Weights of a small GPT-style language model, trained from scratch on English Wikipedia.
Size: 8 layers, 8.15M parameters.
Each number is 128 + 24 x the weight over its row's rms, rounded and kept within 0 to 255. Layers, rows and columns count from 0. Numbers have three digits each. The size before them is the row's rms in percent of the matrix's.

# q: layer 4 attention query, 256x224, rms 0.141, rows 0-39,64-103, columns 0-111
# k: layer 4 attention key, 128x224, rms 0.139, rows 0-39, columns 0-111
q0 090:106112149131131107101092155149117144157150134182116086112125116165136147156138137118123119133111150128200145135172091138139119126113091114115123140122113141135134135111105155152164113075083116128151112156101099163128185141154125129115093138141150090150181121085139102092097141118121119172104093095184107166161118128119139138133174122110
q64 098:126135093098119073124160141124142147117122164061158126133156149165089098153116122098127125130113153207158139130164143153107126099161094143122113150104122126141102143122143139145121122139101137122104119096118136134143121082129117126150125108132114118135146102084138117148110087101131099171110113123135094153158167156131137095162093135155
k0 059:133157141137091124185122136102124130109133158117188122142119147146177123091147135117125157099133145139119136137124118114122145108159109137145159083076145079156109131122135142082114159152093157109129130151085135139165128159130117166122176081131149117145145086130125080147147130129102147119110123113127154148126145115100148153115146147146
q1 065:116094140124150109120109115139137130142106102145144098110178124151166099128133122183122165103101171135134100121125146150093127122146128141122140146113126147100114146147162130161109126127119101152144130125124114140186129179151157104174073127145110117142178143106178192137116124151102144135143071101163094156151141131148113082123134093151
q65 099:127147085094132077129142129118110124074140144115130102120113153111092114119128155098137125118116109175163089101136123158124112114148135145136088163123126151144118120121183144149107095103119125101107113132132104111155139118134113128158130113176130111135135082076141132123100150147124106166100138117127077157172151141146151103141114106154
k1 081:142145137143113132163138109149123144145137133072163114127134153123118139162129133122135122111111162158105124151134157117125109109150123135098108122162102110131126115140111118128122134115074155100096159087167183126103116111107124107147120129102142100147097171126155126105150076128113109124130161093115149150099126082125151146146087153111
q2 060:120102138072140114102167124140141103128104129111090104106181118072191135144133125133115113109105177136145102141156143131117139099154075157102121112137104134130069192143137132101107114108145143133115093117119103111143125142125127071144096117103130154127153133124114164126151106168082120115113125132123157127131086151102097139109158118125
q66 080:172138137087149099167092136134129141136157096103137167125149186130149127145144139136134085116143195143165120143133140150097133111132107089111141097113148091111125121123128126132132138131100085116143110111101059143128149125109119114162101136101138083100108140119071184102158138135130120158108087103182127087111141146155167108156122144118
k2 072:162119111103154136123110138126123145153102107134121137134153136123101128169095082154127142156142151111112088162078192152120085109107143121117126127147110128103115094107103163150130136135145110143117090096114130181092175091107130105153106154103109115104145147111117137105134140100140110173149116116100129140110106130127144136096114122131
q3 071:129140149094127149128179142112142150107107153061152122108148161088127144164136088107132101121100077114093100129137119115149108146107115166113158097156103124103080118099151106119146138145145152142131095132126104130133121089116139102159186126072087130159122147143108141160128122132114112135116170141109136119136101151120126145132088120110
q67 083:127127122111140125111114145119185121112096115114111142136163115101094177107093153118125110085098142130124100121125145097161136104128121127119112133114107092118129162084135119156136136153126108123101096159110090168127116119145127096123160158114158105146106108133121150132116108142140151159130128160147105126133094172113126114133110110131
k3 080:100090137127108119149139115090184124133156120132095093140106125116138117140105133133110130134123115102124094104157102121157101200165128121068103130163092127103166136163166132144129091140099125135107144130150136115180117130122076142111097101177128119151115106088132145126107132137169128115093134123113112085148120128113151140157142150130
q4 073:153114129141102108134129108104100174110099102098152164158105102120112160146135087099132147114140102101151144112126161168132113130062121124128169141127120114119125123101152125094142171172127114159121146114131164138170200145129130129122124122127093110124072162118140135106147099113154115128106134133153129125100111101154110103131110149082
q68 096:166133172123132124155130125149108139142158091110124181132090118097140100157104117153108092147118157125145165131129154133107145154076138126145181098098125121098122084145104104112115126131123110153143110138127093148111173113123146134124123108119132096104118095148111145103161109121144130159164151118158184104125067136119102150137141101113
k4 086:126137129158126115101125149137108139110146146163098133128101158126113126144097147124131146147142137073099120131093092092139124092128118104098082149147137138140129146123141138141177084109150132128134124126130110144112147094111177121160161137168177183094094104150129133111127166093101138145160106155138122123126135162104144152155132086128
q5 075:148143099144120146124120118109130135150173153154103091162141085132121125159073095092113164147154126112123134138143153125147137146118141105139118133126109132107146103113112118149134132111189152134083075115117174085119163133140101143146106127104160125132123127121161130135090136130126138158086122142124140105119117057135120147123182128124
q69 088:134147115140104140154125129162095136145127160133112132110120113119148092160136137112096130099118096112101161102157194181120125121130147120089159140100132126174139127165148109135116097060121133137108151121098105100151096092105108107113098106126114101151124118130143131121120176123128143151116127158124159136125074130176109139167123128131
k5 081:080149136155120121086100130104150113135129129140139133132069081120124160139118137073136131115150136119135100119137112120123150106089139132153121148121146136118142154162116137144165151121117132118161132169138106130167152136164175152094135137166149149096187089119145128101134128110120105117110141102124115140211163147163141118130122118158
q6 073:088092133112150146096105128085107170156080155121121161144110124126112142112109113120172138148149105107122109129160173124159104136169081126145124139187121120200134094104095146064123170140109180113096147102120139135133105136136122142140100140083117107111119124149176110142147133107113112125115127147138125132121150106150126150083130190120
q70 099:128077155101059123124141124112123137115145093097123121128159125110150138105137156093088101131080100137123150154107115107139108157153148136105080103145139147133160133120131119152118127147109121109139143120164091101130097103116088100091139109151123128140137177117145109123186085155104081156134146165130103146126100122134154158091063140127
k6 082:115096109110115120133161122144143120110142165145130162138120059104120125155109104114159118146138116116117120130120107101123140095073159106159100102133154151156102123109114154113172143169158073135088126158106130115144110119116118129126134137167163174147142154118108130146086107141114140130147129170086153098180089158111103141143145103118
q7 069:098148074075165138071143138113109131165100116130134123140141075131180109133068137144120158148114157105135163130136132128118143143149131107150101135161115135149155113169126170101144174117119108137138122093098164141141122150153122141148114160114125141090129141145074161083098165136129102151122116128115119106119151125093145122112131158127
q71 093:127130120118098110122139117117124147150150115172102143146138113129135089131110107130102128148126120134137135123095163085099146130114134125121071093115139110150136127145157129148116149133145103103140183139093109111154103139118120156093098114117130115155140125100139154124166138153146099125164142154103112114102160127157156136138123084173
k7 073:092114138061115140118175118147141117123089123139118096157137178147103120107167105130097136114115122101134088120179130155154138117179100139094118086160116090159116141135156097165117093123115106139092127083145104103154160117127135117147108127140132076164127136146178109145122081128168094083145091120113122143155158120106132155128118105155
q8 067:109090112149097154149126102094116107140167117129146158132185130116117127125175100130141151160139154132137108159123108155118169090136084140102138114116110128117064112133098034132138097114111119083080114108152103121103184118094105148071126092088162160113139099116162111110144158148131107108108143150130158093142099097139133144121127112095
q72 084:151084127139132135151120094163104152119145117076166137132109137152121083113130167132158144132113115134128121129118085091141088131143076139100138095161108132148051119097157103156118106132136142124154071110140139129130182153107113141171146141115094095128164127123163135153096159140106066126101129133098136142105109147136195152108125168147
k8 071:081137152151123124157118136102166166119120128124113155144109125138098172154135117160137105133151111144181136127141150122126099151073154131131128119141118108129181119114143135101135140125102146101102145141134145102195089133145155101126098119121062128116093150127167177148144121115128141105149088166078132149124119162170099121104155076090
q9 074:114108161159162147161125158138147087172149137148142118133131207095165155128105093121129181110121131100122129097120133107126118161113101122112124172099107109094114144104112126110174133080053148142121126122165102154101084112121151137118125094116103102151132128125097100102175148111131177181127122147112146140107125117137118106100112159113
q73 086:115106166125135106131133180128145130162093089144092127160104140125096168082129161177110092105101134164121153137094057112175125163106144095130162158154139132120103104097147141150105128104163119158116101114111094086149124121102137110140110133139151117139112096122116110136109094159125141113136124148145105125140164145122105155124143119149
k9 074:139131127126115103138146124136089126083127108095125113104152104105087136123127128168104115120128116171093087149110152129144122095166085141138101100140136091151133101137122124083102134143134145142116152148092181141126139142149127111157144127117122128114098182155105141143096108148081129130134160076120122083140106102130131084133055155095
q10 071:138162089154127140130082168156131168122117156124186130098134135110096107117136148074124116109128148155127122158120121121145102122118120151184123107096136079148138105101104101137149104113101167104146117119095133144148106113126157091117185183133146128142105098124122125122116147143119137090154115135146116180136105133132129151161098144119
q74 084:170124171142148113191137159137142161130133119091189110138152089124102128140127109113124111107130138116134085110149128145144071125172127096133152138128081126154143141128090102122128119154114147067147154127119102166157113149094109117174158149135120124143149124129104157143145125118119134175104145102127163168115096139131107126138149127128
k10 077:116119176116080138097123105138147118126150160149099168158119078125121146139125150130170166122134084111118137114133129090140115120150114076118113090144117161138078146133177143087171134117154119122076130105154091135141136142133137129144162129132157145125084185115139148156128125114125158152151130147094128133130098144091149136089120110122
q11 089:144161103110119145122116084118112147126158187129202110153140145126134110102100159116121150106128133154097164112150140083134140143149085139151126125125135162103156132111101118101134144121096136143143147136120096043136145147122183136099161174159118106087101115150125138119139183156142127077131104156177141151136154088108134132146168143145
q75 086:079073133126138159144151112118170131135081136152086111120107132104150158123181117158124114114123124099094101091108126147146115144144115119139104128122117162165116139173113163117106149110117110134151134145130155128177139178150102110138092127139133109102154144092160120113127124128104107098097125136135098174153094156158146140078116132125
k11 072:152134129154129139143132137141112110166168056151120157114168157097148161151114126110104112163125086141160094165104095148121103107119145109143097148133102104114147113132151121148111138121101116117143142166147131194119128139134101130155157119095151146119066138157062144144117145132109129113145141148111131119128134176131114153117186135115
q12 071:147179128112133092160109125138116128134134106144125104116103171086125145143121129146129126125125115115136129133128159104126114114136156146131106135155091149088159109169136133135086082124145126164144115127158182108154118123133110140094135108146173164147089141147126123147139183136131121144100158137136098119115122126118103123057077124118
q76 079:107140138161167134102152189117109093116151128121104136107117114115115147147133076159090115104144138134125150135113132112136151144130137129121160103135110108143128127079156125113144113119149102157141092091125101121140133100149117123100129098097103116123128142152108105125137179122083152097138081136119142117124159102142080124124092144134
k12 069:134113139112108146167133115131116135132099126079119082103140093155095122102154110130130118135140100162110106102133105157132139128148100113105151147138114165148095134114134139134112193132148186097139132138145123128159152145165156116153113165118097103138105117115101112140106135140146124124154113071135195154177110084139125121146167169124
q13 078:080145134108133074120092093141094092146150141121111098128154153121132116152074096115088158150101141132108146148122106089151123110183146127168131120152079120141124129097078133091153150115112111141118124124187146126191103124151123098179121181148158117119081107121113112142102137152138135166148152172115145152118133180121170128125088159129
q77 088:165128129099169173154117107120109150103152117120150097126167114151119150083081117069154105154171135146110115142121136096106090124147141139137154129159104111138113099103186133117111150139137164104149114152062109136128153148105148116148135115130108127134108135098121125124142104104131117137110197091105165157080136127114119105161108125133
k13 074:106121110119146147163149191109129115123118090150137128134121141130117102195145142129113120134095093109136120133158097138119108130117134125107101149108166124118138132158140134123129116125135157128084137130129115153071173097130074109116119126108156119107163098129151128123134111110126172144073113116119123101143118096172103145110133152124
q14 074:120141157133124123132109135131107143103153131100190127142131157118114148154099137097126079142128140116110145117100111115138143131126107122145112120162155080115139095104124133105149125139099150062103141105088155149107110122110131170143144093117133106137094156136173164111093096100157092106126143148123141110127117131111125110141114147140
q78 085:127183144166135121178097151163113144117120138125168137123143171134140123134138134122156091133127120102153119143100171112160162105069136105156151092132140134148156096107110150131159072121135111100103085134108098128085109123124137162129113158113102124116162108138137136100145090111099069106132129115112123120106134207141113119136142152143
k14 071:134119082104153154122120117156109091118097090132135127098117090170160150130172119156164144097134123133123120123123100148126178126158137144111136151105103103139102120092129126116112149110151111130157090130117107098138103123154151123106157112137105118156122154141125084138174122163091119148132109152155143133125145102146105151175143098140
q15 083:140158146148199133109124122093129128143116086111143117109144171144111105174149130131118114146120125116108137116144119111123123153153085145166104128143089093119163144089161083120165111156098125104139134113140163165107133128115122124158153113178152110115080127176154122089157116152151104140107142123140073164076136128084091136155063126182
q79 083:109114135139123076107118124127160128095128157130126085167137094174092083129121148120112169116132156174116122145128116149133073121126147122125102126120049111128151122084147109146152178163104149144136165080126151166109113115113102103116062119135119137134126123155146100096160164145152109169155161131089130148118140114145134103133112144119
k15 070:085106126115093111141126132141120134105109144135115130080146146108126147160124133111113119132120121113157172127138118148113120117117121163104135137149158112146119110168095175116186169091111100113115123134109093130126120098150171094083087124113165121144162091107071136140126119098111173126119144119132157095160123137141120146107150165049
q16 077:136125115152112164167138132113143175128131133131128123151131123169118117089112133149152105135155089116115104133088094130139101149145121157130135122137153123112093104136160149121063118091139126118110114118157127148105134117090132144170130143128095108106111119109107108054106118133107151137140131167121154143101157114055154166148109131121
q80 076:150120132134115131149146196157134155135149099125098146135124144148155159136113131191123132153147145137130142127124106099125148127141158094130132153149136111123122162155117107126147114114123109160161121189100174119076182151132138096172128177141112102131085099156102105150104143118134152171137116142123114118155126139128136129140152158125
k16 069:129131136120155103121107099115098080137160147129147154134148130174143106125104132098115118103133115109134108109135158103144108112122112119140120146100145137112095117151136104118161150120139164081143140177087110130125158176097143155117118145088150112156120082126143161167104151134097154080156120039171087112117141188157100085139118140114
q17 094:097165172118109121124091120105178116161156130192110132098138110166148088150128124135131127166124101132139127156126135106095145105105093142105147142124114135125139141148126141125147101099101130114139129099125133106131146157137130144138141121120116114077090061138132139090160119124145129118131143155155132088087132085141140148144139144151
q81 083:119159114133134122108089114135185124113160118169104180111113065125081140091121139143147131125099138094131154120155082146120169103155097114149126148135132109097080134135141123128101096126136139148119118126121152129166124146139145121105143074121092173134118088121131151153134091125146076112169097115099108129133166098114139138146139086124
k17 074:155093114171109172118154125138062128133134117100120147116112144110138149144116152155137138139137145111107124153099137104136090113095146120135120124103133130151123105118153112101096098135158101127095149124136161142101174079138118125154108178123156141119159167116131154118147148096135071141152125118124117126145092129122157153117077140106
q18 085:176137125105126121135136111164144121102166125124086131141096111148131107090141105151119145140163166107102127112112145163119131162106154159160113085142163155140156150120113091105132113101126148130100165121154124082141108135146157103104120141142116131135125074084131111138142154142152103112128099142133188093158174112172117150120132132102
q82 076:132172154128165173122111151179134116124135092163106126154079119125109178145148127169123146146176165171124135118172114160124134120105149137126136118111096123135115126105148132137117113099138093127090140144155191133149135116131113112123119092114191140118116136140123138140145118134132101112171159134101140135184123130141110150120140106155
k18 066:123138121120126128122127136127159116178117128134154157124136116098117105085124152137148115097095110167157137152136100094151140146182098108104168194134096109139146128155127166149108149086138093107146130148117151163179137094086124127165110105113108119168099129154126142151136141138103154135099159112137093119108087106147119123147105144074
q19 089:120105140175138129134108086112126112121099109090140115111163155131146175156146129122125142140118174139175111083130147091171145103150155128128118144128180169145098128134126087117096114140115095156102073112143111122175124110136129147118136096085142107130170135154154090109096114088083116139096158104092147121131123055142168132143082098110
q83 078:127119094122118114145165131132125102124187154129141095105134127113065114160143119114120133105105108129130173164119118119154096140151156124162069098124098148136128145163162138131101123128134136142100139108163096175145144131146114110104147117129117131128113156135124147163132116115108071209137125116136102132125105098151124156133101104140
k19 076:137142169130140116138146151149143117109149134134148131214153118178097135105116111126158137123128103114097126152093103152097118096098115139092154112098114101132147141142105131150120150130073137122153177161098101116144126137120116103155108104139134108160118131094140136124169124176167160106081134152139127108140130182104133121125136194127
q20 092:133111127124126110149090073141107173183145114144078095111069091161121125126129160135158112136117173127124157105121137132118114141114135147139128102107165134116117132159098138132158119114115086148116113131132109158133136176101143148108100128137152148185114129100121117148112138094074096169125151132149082126129085081142145103132069105140
q84 083:082162120107147155157175101151132173125150182083102057163088114153127116123153148129088141133085151156133100118149160118108132105147108155131103151105144124166142145132106132145157125136117151129110109144142175124161117083174126160134136129173112098130182096139129134124119087108123103121114153150060150135132129147119107132120119093107
k20 085:177117117102110140095103130100156118107123152139120126159154109120150114152116172129121151137140138127099151134125135078075088091119127118137125141156102116183135149126134118130132138140134129128132160152096090150088161071109114120127180169110147126078118160156125121119152129126164144105148120169118125122156097124140123162115151083118
q21 078:144151163120152102126176100115119118137113112161186135119126121164164129142129138130152114075126153110093104089118113115131123175121142117149107155132131118147152173167142084130130170071136098114135112118137158085129131124113122116094116119090131123147125098132181141158137138118144119122154153134120097121089120092121142078138184122123
q85 083:125134142098097127136115145166087093131132133137158146141131177149103101165155162134112118103124097148100137118122142109120070095126177160184191133144121115139107139130108101142095110099106133130104082118146145103132106122152134121153150131128163080136111154153141109178110155126112192116125119128156127113093148099107143084130138143153
k21 073:156095111116137120131083128129130139102112142100095077124104133123124135132153172144088124114109073091171154151111139109112116078159140156120123079128143157111091091144086151167108115156155145146136119155127091123153100131117148154156136131150101114102103109138132115140126152140185086168133121165133115163128071166134148188109102090101
q22 077:146118109135140146150135127148117152159127090182155118110115117092135113122119139110154121080100126162106131178087166105114117120158129102094100131147167133122090113130105108130133107108118142143139141172175137138141087180099091143118110137110133139128067170162129069155140102101126141096152100139138186158101117161123103125145090160107
q86 087:168137109111120147123141129110135143107119130159144133100107097173127145133131132097094125122161129148079136134112136145113130126091162139114091164072157083186114124132156117114130084141140112129147154106127116124113164120130173129130171146128138130119126072111128117124156120088154097113147090160118107089115133140136143141121117128113
k22 066:099136137170153116105142093086104134110080124107078114113142120112133125156131113136107098180088145123162132093133067134158131135115082100144170108102121139150162153130187146145172100107147123115149132154122122121146115121140129116075153151099106121109126098115137129138132108184122171116091131121125138127172169147115124132126133106133
q23 090:126153155181113148128103136183146123123139114175163128127187114115138145166155163145142084140155110145121129141192097149143122124101165134143123158117096114137120151103089076107131126112134108139116093110145118181086128127126119135092143120111144104137132135146166142125147148094149061153122175139150134127174118121130129146095113126120
q87 081:138147150110140093102129160126105130137123121109142128129165077144112090156099111119142168097168157136121103146096145079157143093112109091131123160153164129128177138174168155120102142081134146128105146081121133115123114139112133106191141098129158153167129107142136148131137151160121141145169111113122127122156135139161110102149118138094
k23 074:122135138058127096142156155123119096140121132123128116128112185139154130147109092052100159129153151117119140127101174161123133123144100124103134126124144113114118092165141173111123148137109161079129115158119139116142141135134139121134112128165150152127142119124104118119080080106106121150127102134095151167126116159104123141132160133148
q24 091:138131049120095092153144135097141115109140153163101159106123161076136156147112139152106147123102152186117148156155117139141068115095135153075138132140137165112138130150132096153123135103134181122135125140135139116147110136141096151085148098075126092120132108101100133147103118120123143124118122155113157151121132085104105096116125123093
q88 084:143114106134105098132156161102127129103085101093141102139151159139118124183134118122135129098134131125101094128164177130139102125129094118133110152136109123150157165139139145122121128159097145103125151120092151150134121099130163124097130159132153043131113098114135140119133117126139132132136159127112125184173114106138122136126140148126
k24 074:125131129129159150108119115158157139141110126114096126170106071123111185064095148096091150119120120103148131133114159170115117147151155102172137127112144122082091123112162150113118149132148115183147127152125115139114125135111140146116107120136098174174129113133088129137106173112117124112125108132115104086126151146131092120121117121178
q25 085:143149127086116147140152143138105085123087179136160114117151169149143092100096158137121094192128131186182134135154112095131128138133128106131118113122127122107114148132142154160109120155164114159104048125075142134112115120157112105130139155168143137129162126123119168111149109133116130196144111152137106123117132132149102125108118138172
q89 083:111119150136110129162117143113131119101143154117090168113161121134128141140127139127103111103154160179066135102113131144130125143112174141161190158111134121136107100134103174064108113115136154117129126122117104123121133146187148110105142118111119095141173123168117108079136133151120096139163132097103129140114134132142083127146124176133
k25 074:099141133153139145135121123124131137134109118131137093109143145106141159130146155149144129110120123125112102135146122109119117102099134148163131138100155132136111118129116068125123106143161125100139111135175152124146105118124168123137144079173166149075060138105128086120121148113105185114091111096138129131163111166112134128144135128137
q26 083:103102131150177111135160166145183134134151107131130135135125084152135115146091137143127159156095149103126133137155151173110100125076142102184165168112119118152127119140098125127129147077143092107123155122177126128117134111136166116100163128122126139153124107149116119106101129095146127157157129125118132121135129127130130136131131110069
q90 084:122156066127094133130140088085147087117151168112123114108144114154121120100098122083119101106112147151121107138143126151161136095135128115115144063121127142145144137161159117117131126117144141094097102118108157126099119105150115139065147110124138130134071108069139106123117143137095125123112121127099099169117147115138090112141092107113
k26 068:109120108097063106164073113130142169137138128166152121138128162125140138194130117172133134130129115128121111106124148058123155115136148143085128144141106124118158153117158150153183144164124123134139103152086114142102112122121147133163131148158127177143121144159098152163111164074083126121108149157117104139131076117106138121111137088142
q27 084:080160182111120118093137166133109124137083112150089157129117131141140183175146119131175192143134095130128092113123131153118156136122137124161109144126123115152117154128110130141166162093121094095148133150129160146109153147108122133167142175131116126108126146132111118112138131099118113165114182128133123108098150175148147080111135178119
q91 081:087162103096153158102149136130099153120133116115132174082119178118101139150183174130087113142110117138092137078149134171092124154128131117131112146088159137126135155125149110120128111115151110077088125140057100143125115119113110116084182107112133132100074098108115160177112179118127171145102134175121096133176116148097118119164129132110
k27 070:135091145131117121142135102135089076104099130165169118118115158132104140104157131123129087145084122101129111136107131114155129104112126104070116136131129109126120110089100146140151115151153133128123118141144133114132085110149144115144116133109150098130142083135142118130110111127173123079129106097148101122139110092109144132131115076123
q28 091:136113126125163134103125172157134131121091134148110117104123108121152104160091123135126137119116095144147163153122112111120108163114136149120150132123113111109107113098144131128170119081112106127142124120135110165106137130102105167166074103066132090135131126088132086099099132145077181141142088131139116108157157129133174101105106157154
q92 080:127125109140115145153128084117123092112093159124125122158103121126106159125126157140067142149150142168137101115132076094141169105158159136113148101145182166134052107107175116124162095132122133186139143071100127126153127136100122146167105122147144122133111147105142143135093113142124102114141114112122103128146119129140130132147139137147
k28 072:141133141132124131113088123111082133140150166119138162150147137147146119095122166098092145138126137116099095120125155136140069089119110115111084122138117129105143126165105136146118110159153121117134129117127155139133136127112151114130172146145174108110092122151124137132137122123120090138100109148118144120082088088092109121105114130094
q29 081:140094131135111107148136125137152148142120094155073094131158116168166152120123134119166145132096125095139132100130181130106150132144106129130103099105098180141112143097132145098182126147118107118115103154111130108090120148118134117107115154128128105150136146133156134107091135106133151116102159122147127125160164095123133132113142141112
q93 087:176148119128101120114113129123098126119097106108136106151146142110110067149123132104132145121139113126155126126115143099143144100113136138096167144122137106091117126143169179098140129092158117150111131129126107137116149145143124151110088180125136097072146075132114115118173091139108141106122099108163139127184139081137147106132167150168
k29 068:128157117156153143116099128148131109107125136140140134098118104112152098174153110078115162105117175138153143143149127136143123140101106117156163109145136146122121130120105087167091140096076141114136168120170158135147074138122137149111157115130125152123154142101097099160158133116121091195134130119071120120102141112133159126179090107144
q30 091:154160125132121103093184097143125131152108123116143078157133146143118172161121085116125136090075164159147079134098138086180111124152087122134128106181147096132098130136108082105066138125144141130109131095100141120130141087112087079147185112111117138139139141117141136109124129130140094122125155134124135121115110115137126119091148169124
q94 086:135094172074156094146121125143115164099180112140102147141100099133123160126109098147156097104087099110137151135108162140108153113097156120122149132117156150115121124120116122130129153112108096116153156097119119120123118087091094120141165135105091147110117161107158129116093129110134178137145116131107156141141098127195164109115143108127
k30 073:105144175118095165129109128097124109135068152092153170113125130127111065100132141119165107139138091149118118113148139129130099130074126110126148133155089119118110104141161121162137104112145142148132140153143147136100157180178092130119102165131143110119126153165121149154188122114164144099099111127124105129177166128090166119118137131122
q31 083:132155145126082131191150136107097102123143147154128127172123130132131139148111159127140130113130111095100137113147142103119121087157084138108178148153100115131155128137156141137085114084195146097131130136135148089123080107111142147151130138100161136164078115156127122159154181124140159118121151171157154089108121133119175155157120121159
q95 093:156121139073091105097132122094129097110181140120170101143128159113147121103161114153128173074084146105123071122104165145161165114150133122127154132146127099108139100153128110166112147150138153133115086163178114118111103130159170156148105130143094123125125086153085121154105109117096143141134145106136156128124148112148155140127167142128
k31 077:109111137133124158114158131112170117144154097099137141139185128136104081148162118136135110152127135137140129132075135119170100113111141109157150117120163113159126150138090129111156105134119122100125112117113080159136087150143097102137135160154103153131179147127174171145111100172130154131158134153090130124152125124132129105117113076106
q32 076:106100128135134105135132151132173155106096112104128113080132149147136143138117152142150116125114158143143118139155154157083123151090127142170136154121090147089156141140101156107146120109091119135162141102174071121164125143151166108138080144145130082127147124111173131123117154099124133136134106074139087148155110133102124093167112120142
q96 105:107148108111120119126155107124132105081170116135100126157090128137096139146157140111121114109122104111135106108148091132145120129147131140164112156139132150140154137154169095114137088140162130119105153143165130132158127142136140132129175131193131167128108130117133128149078158145124124106112158156055109148170131156139119119168116122134
k32 078:099141132143129120123165148107137133137143095156114116119124121149145103144174083141129110124054068122160137103143083143156169177148131141128159129102122144124152172109154144147118116128126124157135162138119091126162138165164093169118115141163104103154139097128130122160128124134128146130116122122150090127160155168127127114151149144136
q33 078:133121101141157091160157147142131141114107138127146120149162164102170138150121149129100101070104092158130111076139136151117126160168096152171104157123110138151117149141180139132080104099095136137127129101108098137127116154142108100175114136140129105109157104108126140133092145136109089137141119130156127129139154150145122071111118107177
q97 101:132145119109120137135120112110138135067146102118123137166092115110140160099167142112136132076115105065084083110106095142135123138105153134170104127155141138149175125122139064102123101152156116122087138176183114137145109156138148112105143154165140128121096114144085134137106177160133166111120148150099115119138119140113156116168140122098
k33 080:091151114139105133139162148114160168140134093123183110118109116116125089179169080117128098129106146091155079115112119127148144154106133101114141091129118117089099126133158121124147169160116114144098124128138136119185123109131112158098134126138125098162121090124147113128125138144160147119098141151102113145170095147116148147155109111126
q34 076:118151108177140122129117098166138151143158149177118138108118121133155151152103166136163085156159121131191143133118145117079146121104118112134119128127144150117130142145084133107121102084104105142162141075150086072123167157129115120089096100122146144134125157123124133124112155093116127126129100103179131097142099053143119090145114075131
q98 074:104176097092091119118149086103117133115138128101128106159077132146106129121137135126126090094123114134130133097141114129106122141134111117132096133144164156174155133155128093139096128132143110186089136098147118102149125112138123144128142105146114154103127060088117121156109157173132122125144136171120116136148165119137084148152131088139
k34 081:132119135108170124159090131142156111145147123123118130127164138140179103121084151147130148151172164146138134141163130157094122130173135113108120131111089097124107093115126136126142123120087132106121116121138154137115114132118151106164093115089116094143131150109127154113138111105130121177126117079134156095091140093116098102126094164132
q35 074:123152093152117129116153149144109097128141136106152142132155158103112103112114135123104143174133159151090093122102125086139126115166133103090155122081127124155105074079083099127130087115096132113092150115132171155120087095124123139128146169100168121121125139120138123127135143082092106091116113137080129118113122159111121116126091109102
q99 082:158114119136122115141122124143063128138149090113126143122117132149118173108191157136120108108133107109133142146116141116139130141113149119167148102121151124176143120155133106123118090075148094145117155116097088126110107167138174110098148165117140107076080121137111130158170158138102148110127132169138129135141140119163092143162099133153
k35 080:113106150150113134129151087136154120163126138134137129111131122087117145139117130138134084129138138135150129129134095077125120125075118095095107147146123128145107138148140096147145163170152131093140128162124140113145111129053128130200142124134113157164137143116105159116133125135158185104162172118154148127118086152117158126099087108096
q36 065:108134148114139142133108108101143174136152121188139177150111134168123154149101156126112112116142115149149151120124137119092142140109125134158163125137131143070174137157109141102107120139164128172160132130144139107141120092134187108124117158137103110142138119089121122129073159119124131146159116135179136111110169115109122125141071135144
q100 089:100145109114157133107103135128146116131122176160126140133133100080121158155086128109117133108101160153100121103150114105112141108154127127118115138135113086137135091112108126121106123106099140169098124152131137077151081159131159126174128125118137137119147105082162100145131126122106118142164134134134108114158143112091122132109097055135
k36 086:137136134114133107108160150128077086122119125075172112127128121170123110149145098156139161124084110168117155148110144162156117121123136157087104149130104115156123112124128111133107130120123147093075122096110123135124151173114083103134129157106171114147186112147119157137146093112145168165125174108106147140132153133093139100125141165118
q37 078:132139143095086101103139089102080139132099149120155143158139159142127152098139109119119129107133129179124117180121128118143102099158118163102115112138166082158063133120155119156124073151124140087091144106126154119145126131098135117157122136148139143122137118155130099105153081131127091101137174147133148143084128162135162126127100130134
q101 086:170108141105074126114144152111098135110121110114145081107167141104172086137129130115124097110139107105146137145127120122120081116147105153144142135159172106122083142131125132135096139154138140157150130101133156107162103108141139161132079110150107099096095151097112145116145120130157110113128098123112148124121143136135094109088136157145
k37 069:147152116114165129133130134149123123170186120107126112140132102161143150113093142104138128152139128097093109105174164148130143140129151105123141133095109161112177085145078106098133146140086100115105171095143158157090105104156123083120146151065135113127100121151119139104124135133120149149110148121135141125118113125146097143157136145084
q38 067:109133101159112136148179142093105144132141169144205122152169125100149101172105127127059169101110097147136139106165106132138096144157088128139105166091131165139131099142112128140110128115146182156131136124132136142094140138154144123166146151108153096122140099148121094113084153130159129172074126119130128145129146117113129108120137099130
q102 075:160120105146106128150127128131131150154138119113071152106093129162106102136126136103097104139135135150086128076125113154101097164102152091119144100129130136187131094145123119122079092112175102127133120131161124132121144148119150134091126131099100113128114132114092095132111160079140123140161147145127151123089110165139172128175124187131
k38 074:136101117102151147145100108129139116107120174124060100127098153125145139087118122116140139149181125086107134161118169115089120102144139113091123108147126076079139125114132129128136134169111116104139139130100125149173181136163087136137106145163110105115090160142153138116146112121113075103146111147143125127146109117116129133123142125087
q39 082:118135127163112147138152116098088146175144142116160081153169116099154162175156103074106144121155117133107100110134140064163073125105126114102132136161139134090150161152142116116114101159139123087111158155135133169090134130148149157139183139115116110131154158133125166084160182125116119147116171145102150080107079147131159115132145141121
q103 091:164120174146175141162143133103124132134162132117158107114123114118119141109104116124135135147118085103121137148112157084155098120145160112132136124133069137164127125140112120143098113123130113102130127145135124120143160115130132090128154124046113149175156133145111137098131078139127130154150152094123156144119065160124158170122089163149
k39 075:116140140066158123110101139145150163142113110139096172146122123154093114120122134125168065177134150173140112147076143148104128118114146124156138110155122140154095063103111145121140113156148084158139175102128065141115142145144130156133122181129140127079078122146163132140149130097128111092144127143142100127137164142098120177144102107155